From a checkpoint of a small transformer trained on Wikipedia: vocabulary 1024, 0.829M parameters.
Each number is 128 + 32 x the weight over its row's rms, rounded and kept within 0 to 255. Layers, rows and columns count from 0. Numbers have three digits each. The size before them is the row's rms in percent of the matrix's.

# up: layer 10 MLP up, 256x64, rms 0.296, rows 77-123, columns 0-63
# down: layer 10 MLP down (transposed), 256x64, rms 0.153, rows 77-122, columns 0-63
up77 099:118104147145159128109131162102129068137103131171113168166142139172136158195131054142174092156099162148176115111139148172092200106105177127190115134124131172084131139132062126104132090090102136
down77 100:148135136062118152102133143132156125098157162109139085104089102109073086127076139108172182135132135133143047169164137107131080097106176116114125124112131124195142098104169131185136198147184106
up78 099:083179101117124143128111103146159101144105142092129108092100094156117121143074065130119142117081131138074172096115130145186154123071141131127165068100107215113174105111083111102149081082164146
down78 100:150148100123138093079131139177138100190155141123110144125101084136103119128104121116171153073092130075125142239129158134095145124126172180115162134133138175105071116187147132122088102103108071
up79 099:107108147154150087141125084162103165129145171147186162097099139147150140145134140150076117144141155174129108153147112131135124063096152110175111050139166176135098097142181112144171160211122189
down79 100:095121076122095100103163157106107148169139125158134137194147122132163108132141095143152158128067163120082168176104129132143126144187157145087132148080139122061110146211076106119096086128158069
up80 080:143156138092083164186146188145132141083169109054095134110107181139098152085154112092110131183137118150151126158099126095155100124074158132180147063116105084157130090146095087131120091171107137
down80 089:095112127139123048064090149155121147102079183143143110060148159157165084121116100161101122130122086132136062158134192131108141170168155115158092103131112124103122147146120198124175179143122130
up81 100:146082068106086139142152151123115096117121097161128114111142122084060074072161076124129122086064155085092138081155124097129055132105147103069100154087153149130187128117112165093122143125128144
down81 094:103119137070080158117131181121079084086139106082176146165168131101105171138177112192165126119113171089139128119165153124187149132096092128118177141102126176113140139154090055110073141134125129
up82 102:153124158115145131173172091109112114148147142113101147149109159103110168139130171132192107153086087127085142142095111143130163157180222171115123098109140141215145146168123158156110139113067185
down82 101:091140093120122108111143105133150134068138100088167129214128144113079106142139135146177096177107127176172159158120093100124121115139154155107127142074124101192138151121199050129138163068115114
up83 101:129228105113166193140084125182131133176142117153191126175158199121144166125201119149198139147124125123138132097118151101179133143132126132124139099129153129143114166114141144134117121194122087
down83 093:221141193089117073154125098111107166077138088141142162132107160080047128182162169118111137136127161123103122092121161124071119090126107152118088095134153121124100159161125129135130154104145187
up84 083:160208165161145143124184129090113102181148105066124128101158119104170097140101100118113112133073156064122132194136117074141163144146078098123079110072092084141153094113108126143096147122124101
down84 092:092121137124101136179093092127118099055128098137152103192093127126105173093148111117143189123170107152137088149099183159105045138107164099158145077170125157164097106171169138128153082128121152
up85 107:173109106169088139160121179132136167151107116146158068127111106147123081150110114082097117146134151136116115098183173145122142173178154114079108168146155179058152144146175102164105109094148210
down85 106:152117097080161061091122121114102143185108118068142142181116135209116172173119165174097158161117116107141114111085070131132173120133133127127174115101152083135158096132063154182141151129123102
up86 110:119069109117125137116157132133088080119075107155075079169158083094130117109114069156093131086120102150131118112116098105145125136083154104174052071089141071104127090067124126083135107092157123
down86 113:103114152113108180114098088079123170139159150072150206125106170095129102159123165119096084181097197116115130115135213114094170152096093119099181124118155146138130138118114154087079139116109110
up87 097:176100089188121151139099161154093102133161134145143177101135117091164112123172114089117173124130124150124096109119190191175126145122079097130098101182112164135195173158177137066120166129164124
down87 095:095130138119118154158170091101140117137090134133123111159121163173136113098047159221098108172150144163116137114143038098131112090134129120087113155107096121184129167194116068139136114140158138
up88 109:136135136062147062129159107159219126123184160173097087152113169126152132081163147159149131107147109159102154084112106142136138206126113172083150082122166161184136120126120136102145137092153138
down88 098:121122120155121127077139087125133150034118102119204143134101146181182139190106138146109114125130129144114146116071126135083131109149128088132103117197147114117066157158135129180188156092076129
up89 101:108125119109097166135162122178179101076197103110109149085167146150127176085142152142102124101151076174167185153143119159159077180124149149148165102168134094111115109096160188168143173146130117
down89 096:170135152138076104071106160142113112122114084104154034146109153146106140195098133112126216158145133122143108170130167105153129136105141128133055164085145114127169162143104129116174118074142092
up90 101:128129139192122119133151143154157173174076158128116176146196142134113138123143115144146113182127162131108071115123113145137144100155100186135132107130224130127099211175163136136131138199156149
down90 098:135165110161165164146091141167126090097124156105132134096104097154104119103175197114160116131111147117138162138112147107135053117100231077107167151121133142141045128150117152063101103138121144
up91 091:107132112111167129155139168131098101147150153088096140086075179133168123149069118142077117158190143165085128125129121150139124107159110103138091218149090167107129156128191117129160193112150069
down91 087:126152134156136085168146069125153137123116111120105155191125155135115124104145119083138148113120109068174082126130089198122108076080113127205176088140162154134171056166132118119104117100172167
up92 097:155136114168120101122192171192179102131153126135101130207220109123121155145127151168137123106181137184116149088143142123164157136092154173118137162118111135182150152189135143159103118117092102
down92 098:148110132144138152107179107181143121087106129128102168122117127142077128141072103100125145099085117089133105169182111103161142146114218142154122099202136115165148066149119150053127145075167117
up93 098:041111150133163128147170110125150108196137180127212110133119106125140125138098107164111122155163153206116093150091124106191139096097128142157149109166103104215159142109093135118131129120152132
down93 097:134131170126080113128103129111132138130114132080173138149154162083170195136083161101148175084132130129119099154071160175128092119123079122147085192076170133142111147188116051152110129127145082
up94 101:134084151128180185163144175128090062177115164093113121116127082151108127150178137153131143143097167152112132083187171105101150142144154184104120151102174130187157094168092172153161158159113113
down94 099:164151114147072080122179086140146140096134152110180134141111072155168123106138086096156134130135119140147114125127139123143138181092119148116065164083094165048111147218113152111121189102151095
up95 090:083154113122120126126098106083108106092109148128095185079084117165158127128129166115105155134081089090138135140116133158194135250123139093110115140106127188133123095191156173157163106124121126
down95 086:131179149138158106076120132169091156219186165106085141088153123156124114080132189097157102147142151151076149139129160112124104094121080095141165133154143091120133058094115117117132156074100157
up96 091:171141116180176106163222090090173147094134138087137137146114099123161100148142127156124165106107076173120074052137137160117152128153166136146116180163154132166119119184100124116155106075130134
down96 104:160146105139149120168153132084136051116111114141152106109087120134109131119162113150143065086167116135156157065090105102198140080154129096151180109162163068152156085148136110155131153091180179
up97 109:113152182107127124114153083181170139155153158104083118146154091178103146063166136135129137149128109124096130197133148182113177144135159060169165174152162122164105177160150175157119168152119145
down97 106:155169142139101113171139170135145097116140087137137105096141147096107108157188174155147092111108125142094116042130068090123187136144103122224145109140130117153107151143072098185084145141131096
up98 100:153145120191109130122082150137110129166078091155119089090141150120148070067115158099136180132147115123148121142092095118159144115160061112104093098096125065100168089117114143046127097167107178
down98 103:166103141110111125126123088107074107113176204064115152180112146097142112130183106120173133103099131114114074117144146133125083114096172112156145135148114082145142145130129179200077125124211101
up99 101:139116168159103170114096134086140102127126152183095122143161113143074105163150140140123191141193147116101101186166154092168154115118078153187087079151087098100123095154174121154086142072125105
down99 116:128163058142169102114139142160130132154141056125141160109117160127207111119129108089114136138073166151104129111107137121088082207097163130127149172091203096134117125147093115110164154163111073
up100 113:181176163148158153179120166138125155120169163149145099083174160128138116095158116113136181147144177142066090164133177115177132118148150163142075124132116123109180204153133175085102120142080132
down100 103:133105132199122195188152145078189118119067123121106132199075151151127100129128136122097166118121078145156121180141113100164090068143105124109154115113109182083123147148119144141134098125075088
up101 093:146109148127136114058133125087138073115132118101124192123150192175107128139107143097136071150108112042109125147079084080163159143085136086122155154136146135185049132122077114131126113110135134
down101 087:103126146133157126158142165166172131089124053181120084103126078086181162093154063124152171078146107118142090138128186169104130116110148134166130109092149091119145097109157161049120137160120156
up102 082:134175170134138141115129123102145116081099111105162160060066135181143118151131101117186142080106151119148159093171092095079152085118173104128165092106165135157098137156115118095151115209082089
down102 089:149101141121131127087150154107112123152112128123133148130183137093172109103091101127007126165179160139140130132103166105133129131169126227098118090106124168098070119098109133156163091112156168
up103 111:129184159120152098130219089170163118091128166083171126155135167116095096129080108140157142104160094149172207152144109146145138155157190132141153175136125085141126138098071141139154122142147173
down103 118:166174136087100116064161107089107135189162160138108110156086159097138118128075153155103132149094134122154108202166146110121087095100165111131210171125125059088131090148098148099148138139130149
up104 093:154175140142070150183151096120097087175095115162156133170206144088110094130137136144133149145122157100104104062124132106153164111134140132120112177058171084166140145161142108110139123195090082
down104 098:148128133118103154119060195113127183131101108162110170107106089142127155138141093128115117128131109119084147171166182111101199116147145173074080108153159098051090105123199127093149106142129147
up105 105:108155112146112135115064128086098101137099115132148107090112163148135186186148122068114130137154132105150085097185131140135157131070055123136130122166096102135074105164171078149142124195190107
down105 110:154067170114151137106165153133126106137149105163124121174128110105136102093113142107057153116096150135182145222142139165120091110179112105124146096071146129064168145107150115139108121077076186
up106 103:096177097177111144131078154154149100156101118114154092130096113128133108095140141111095172114165122137110192181191166155146164126102089175160159185130118041153177123137121124177118182130117148
down106 097:096111135138098178128144096097099081117122121124144132136114134174160113176128097127103127138117068130055111143173153090095131161104169140133154117164052202106088168145135178199090092160141126
up107 103:092111146136138144076113091175099091145139137090134086126142141137122095145118116152139086072175114142151103128162103020104109106105075108118038105127140106173170155110144142139168151088083115
down107 105:117159113094088092124100101096182151148164147156095161163098117137156167087107151076133098167118170135107138136098152127125137104163069210136176161073122131054130096094105140084121145144162173
up108 107:163167165098122150111118103153189085196134141135173141093166138108107126127116109129188174107057125143079124141174093096145109182155079155101111097158133138150137099118089132037133135105130158
down108 118:131104156128080171192040111136179143136122104142128103131097112110092129113101145108166186129154092144187115177138105130095148035107097134159127136107138148124187081120126100115156166100138168
up109 092:144166169166035124139082169148120098145182122174158111136150099141172134170120104080121150141093129143117151115098106084112104137102152078160175160142124123138116044141147178156098088174145154
down109 090:100147114175185076192094167157119158149091120103109091167139133127109097119100206136120105162177097105131082145116146124095146120199096111145085164098157143092135119165089096095124173086091134
up110 107:117074133211179156074104098172153107148107096070122139145155093129113109073089119124114106135102118121114147132122093134144123136154208073149134159117149170087071090145128131177102145083175137
down110 093:164094099130111123092101121108092152141132123170069140103131140092082128141159099159151066133078122131166185171161190118037127104129102167153087168124177171160138156099094140164121152110149121
up111 104:160125110083155184129127136137161140194100158139148101116125171144138126064120128169164162190150078152122141090107159196129159173172172132121143161150136170100118153129111141125160122175090209
down111 102:143067086126153114119108105080110181095083096123112170117098179154160111113156090178134099098122114168148159129198157141121135133166165154094158155164095155075099086156138143057121106157166096
up112 092:117087135117107133068119065122135144138071080146120152123111154116080075185092114137212190143130084134163040130141060123118134144139154138112130108111092089118137139134114078112137154093130122
down112 103:120123166148100142085094164177114080092173165135129131116128111129189111121119159098125081161108165099136213177165196149149134113148114136149128145089091137122082107089093133114075127142047141
up113 093:199123196131185135122151128163186129147115122086100138133112122149154178081158118111142126102115101170171133089171067146138097077137133184130161130143168173101156180133102137119106113153054120
down113 091:120152137117124138112063178147173116074169139145122178142160153083126130116204068128098091124126117170099153060115129130100134147083143159128164128120101188068173140117128158071159110144091105
up114 079:110077091129068167095102101102154118090107134103179117182162122116133188130107151090132085175081156091186114138081075098158137079118141115139139117115200127078159135156129117139106179156109150
down114 093:157158121133140087100156165157103113155146136113104113090114112158142059140131088120099173091110125160133085080223150118094173182122129132123098135110071131171105168139127121186188141088137078
up115 074:175136103153168114139151184151094127118111122126146141105086146147104130165169161135149160153034125075104140157089139164125115091104080121118121036086087170149158096132118150185120145093171127
down115 081:055168138142128075125096061065125077135151131133076114120149098147121133124117113159077147170137079123122128173182159115131109138108160128136159186142137113076129170207092173110133131143112170
up116 109:116155129101080140116060149106204170173104104129105065093128126168113128153136141066100119090071138129039129118148131159127163124128171112139139149164139164170074113128110127181110148125156166
down116 115:125105128102117118106124100165131125079157164128189195180139114133154122118133167133097140183156150056137046151120156170135068166110098102079148148110091138125086142134149128127080065135107166
up117 095:108105106087141173120113111174161133117161123177163128158141146195115151119132071138148143164144135165146159143213140104067085178103164106153143184114147107070185150107121169185118123142116134
down117 097:123152172153165157100106152108111179095154121126112109123118116088118142125182175089099113096083174074171124130125124188188139069166094155154116076127137145182105107151094114093070180090124142
up118 099:097140123170127116178185116078131056083098115120149138137117132088106084111105096071153082162075136115092113126151103179112111116111148133064084136141150159104131091084178097102188107083130153
down118 085:141144135102111135134122074149065157107123118140162135217086069091123137110158109123043117092110151156166152142152114088119095160142101133158141098108118136144196138119148153075176150126197104
up119 103:138173114153087151111179143031142132178101091130163175131100125157108176097089130135141110153124111169136136102114144079101146130108165170180079115091062118149102131113163108184152130126091172
down119 101:093114137133129107141158120128126148102144113168103123116144158126110107153130076130151159142189160117091072171169141160119097174085095069121111090199122115171157098223147132121145072074093110
up120 100:191149151135081104092145096134103118121129145166119154139107144098164180195124143176127135144098191137141110128168114151093190157154096079158102107147168167091146124125138160159211078112168148
down120 106:064138121128170196155124110126156094162101127107157095139109109145117111133164124073086096070133106132146128140089205103165062098153134144113194137163135132160121163114139079132086118164077173
up121 107:115108185149122136164096099107164170179115142136116108090121029122094146106126062080147084175064127152128189130136105149140134147172163141109161130098138119125124151121129134139118058176165164
down121 111:112186157097063102169093142116216146132147192148101082118097117063100183129131090114126075104146144142142176112145135136152133095126152145159116113141123067113205099080130125134133106136146123
up122 091:148112152138154108128075086087142090175113163109153125126087124135120183153100150069098130107107144144142110084135136142080117131085079136160059077128197074100150123129153142144194109080084161
down122 099:074152130139076126060144184146086098121132142096095150164133151149092100110146151209159110158095102117154133168183123068155134141161079129105128113113074200105089153128131154140080142135113145
up123 098:112168110173127115184135122157096122173127142112125143094170132221113079097143133146159134069152117126190183153150142189149128130163145128121096148138145185159192137109175162164187134137124134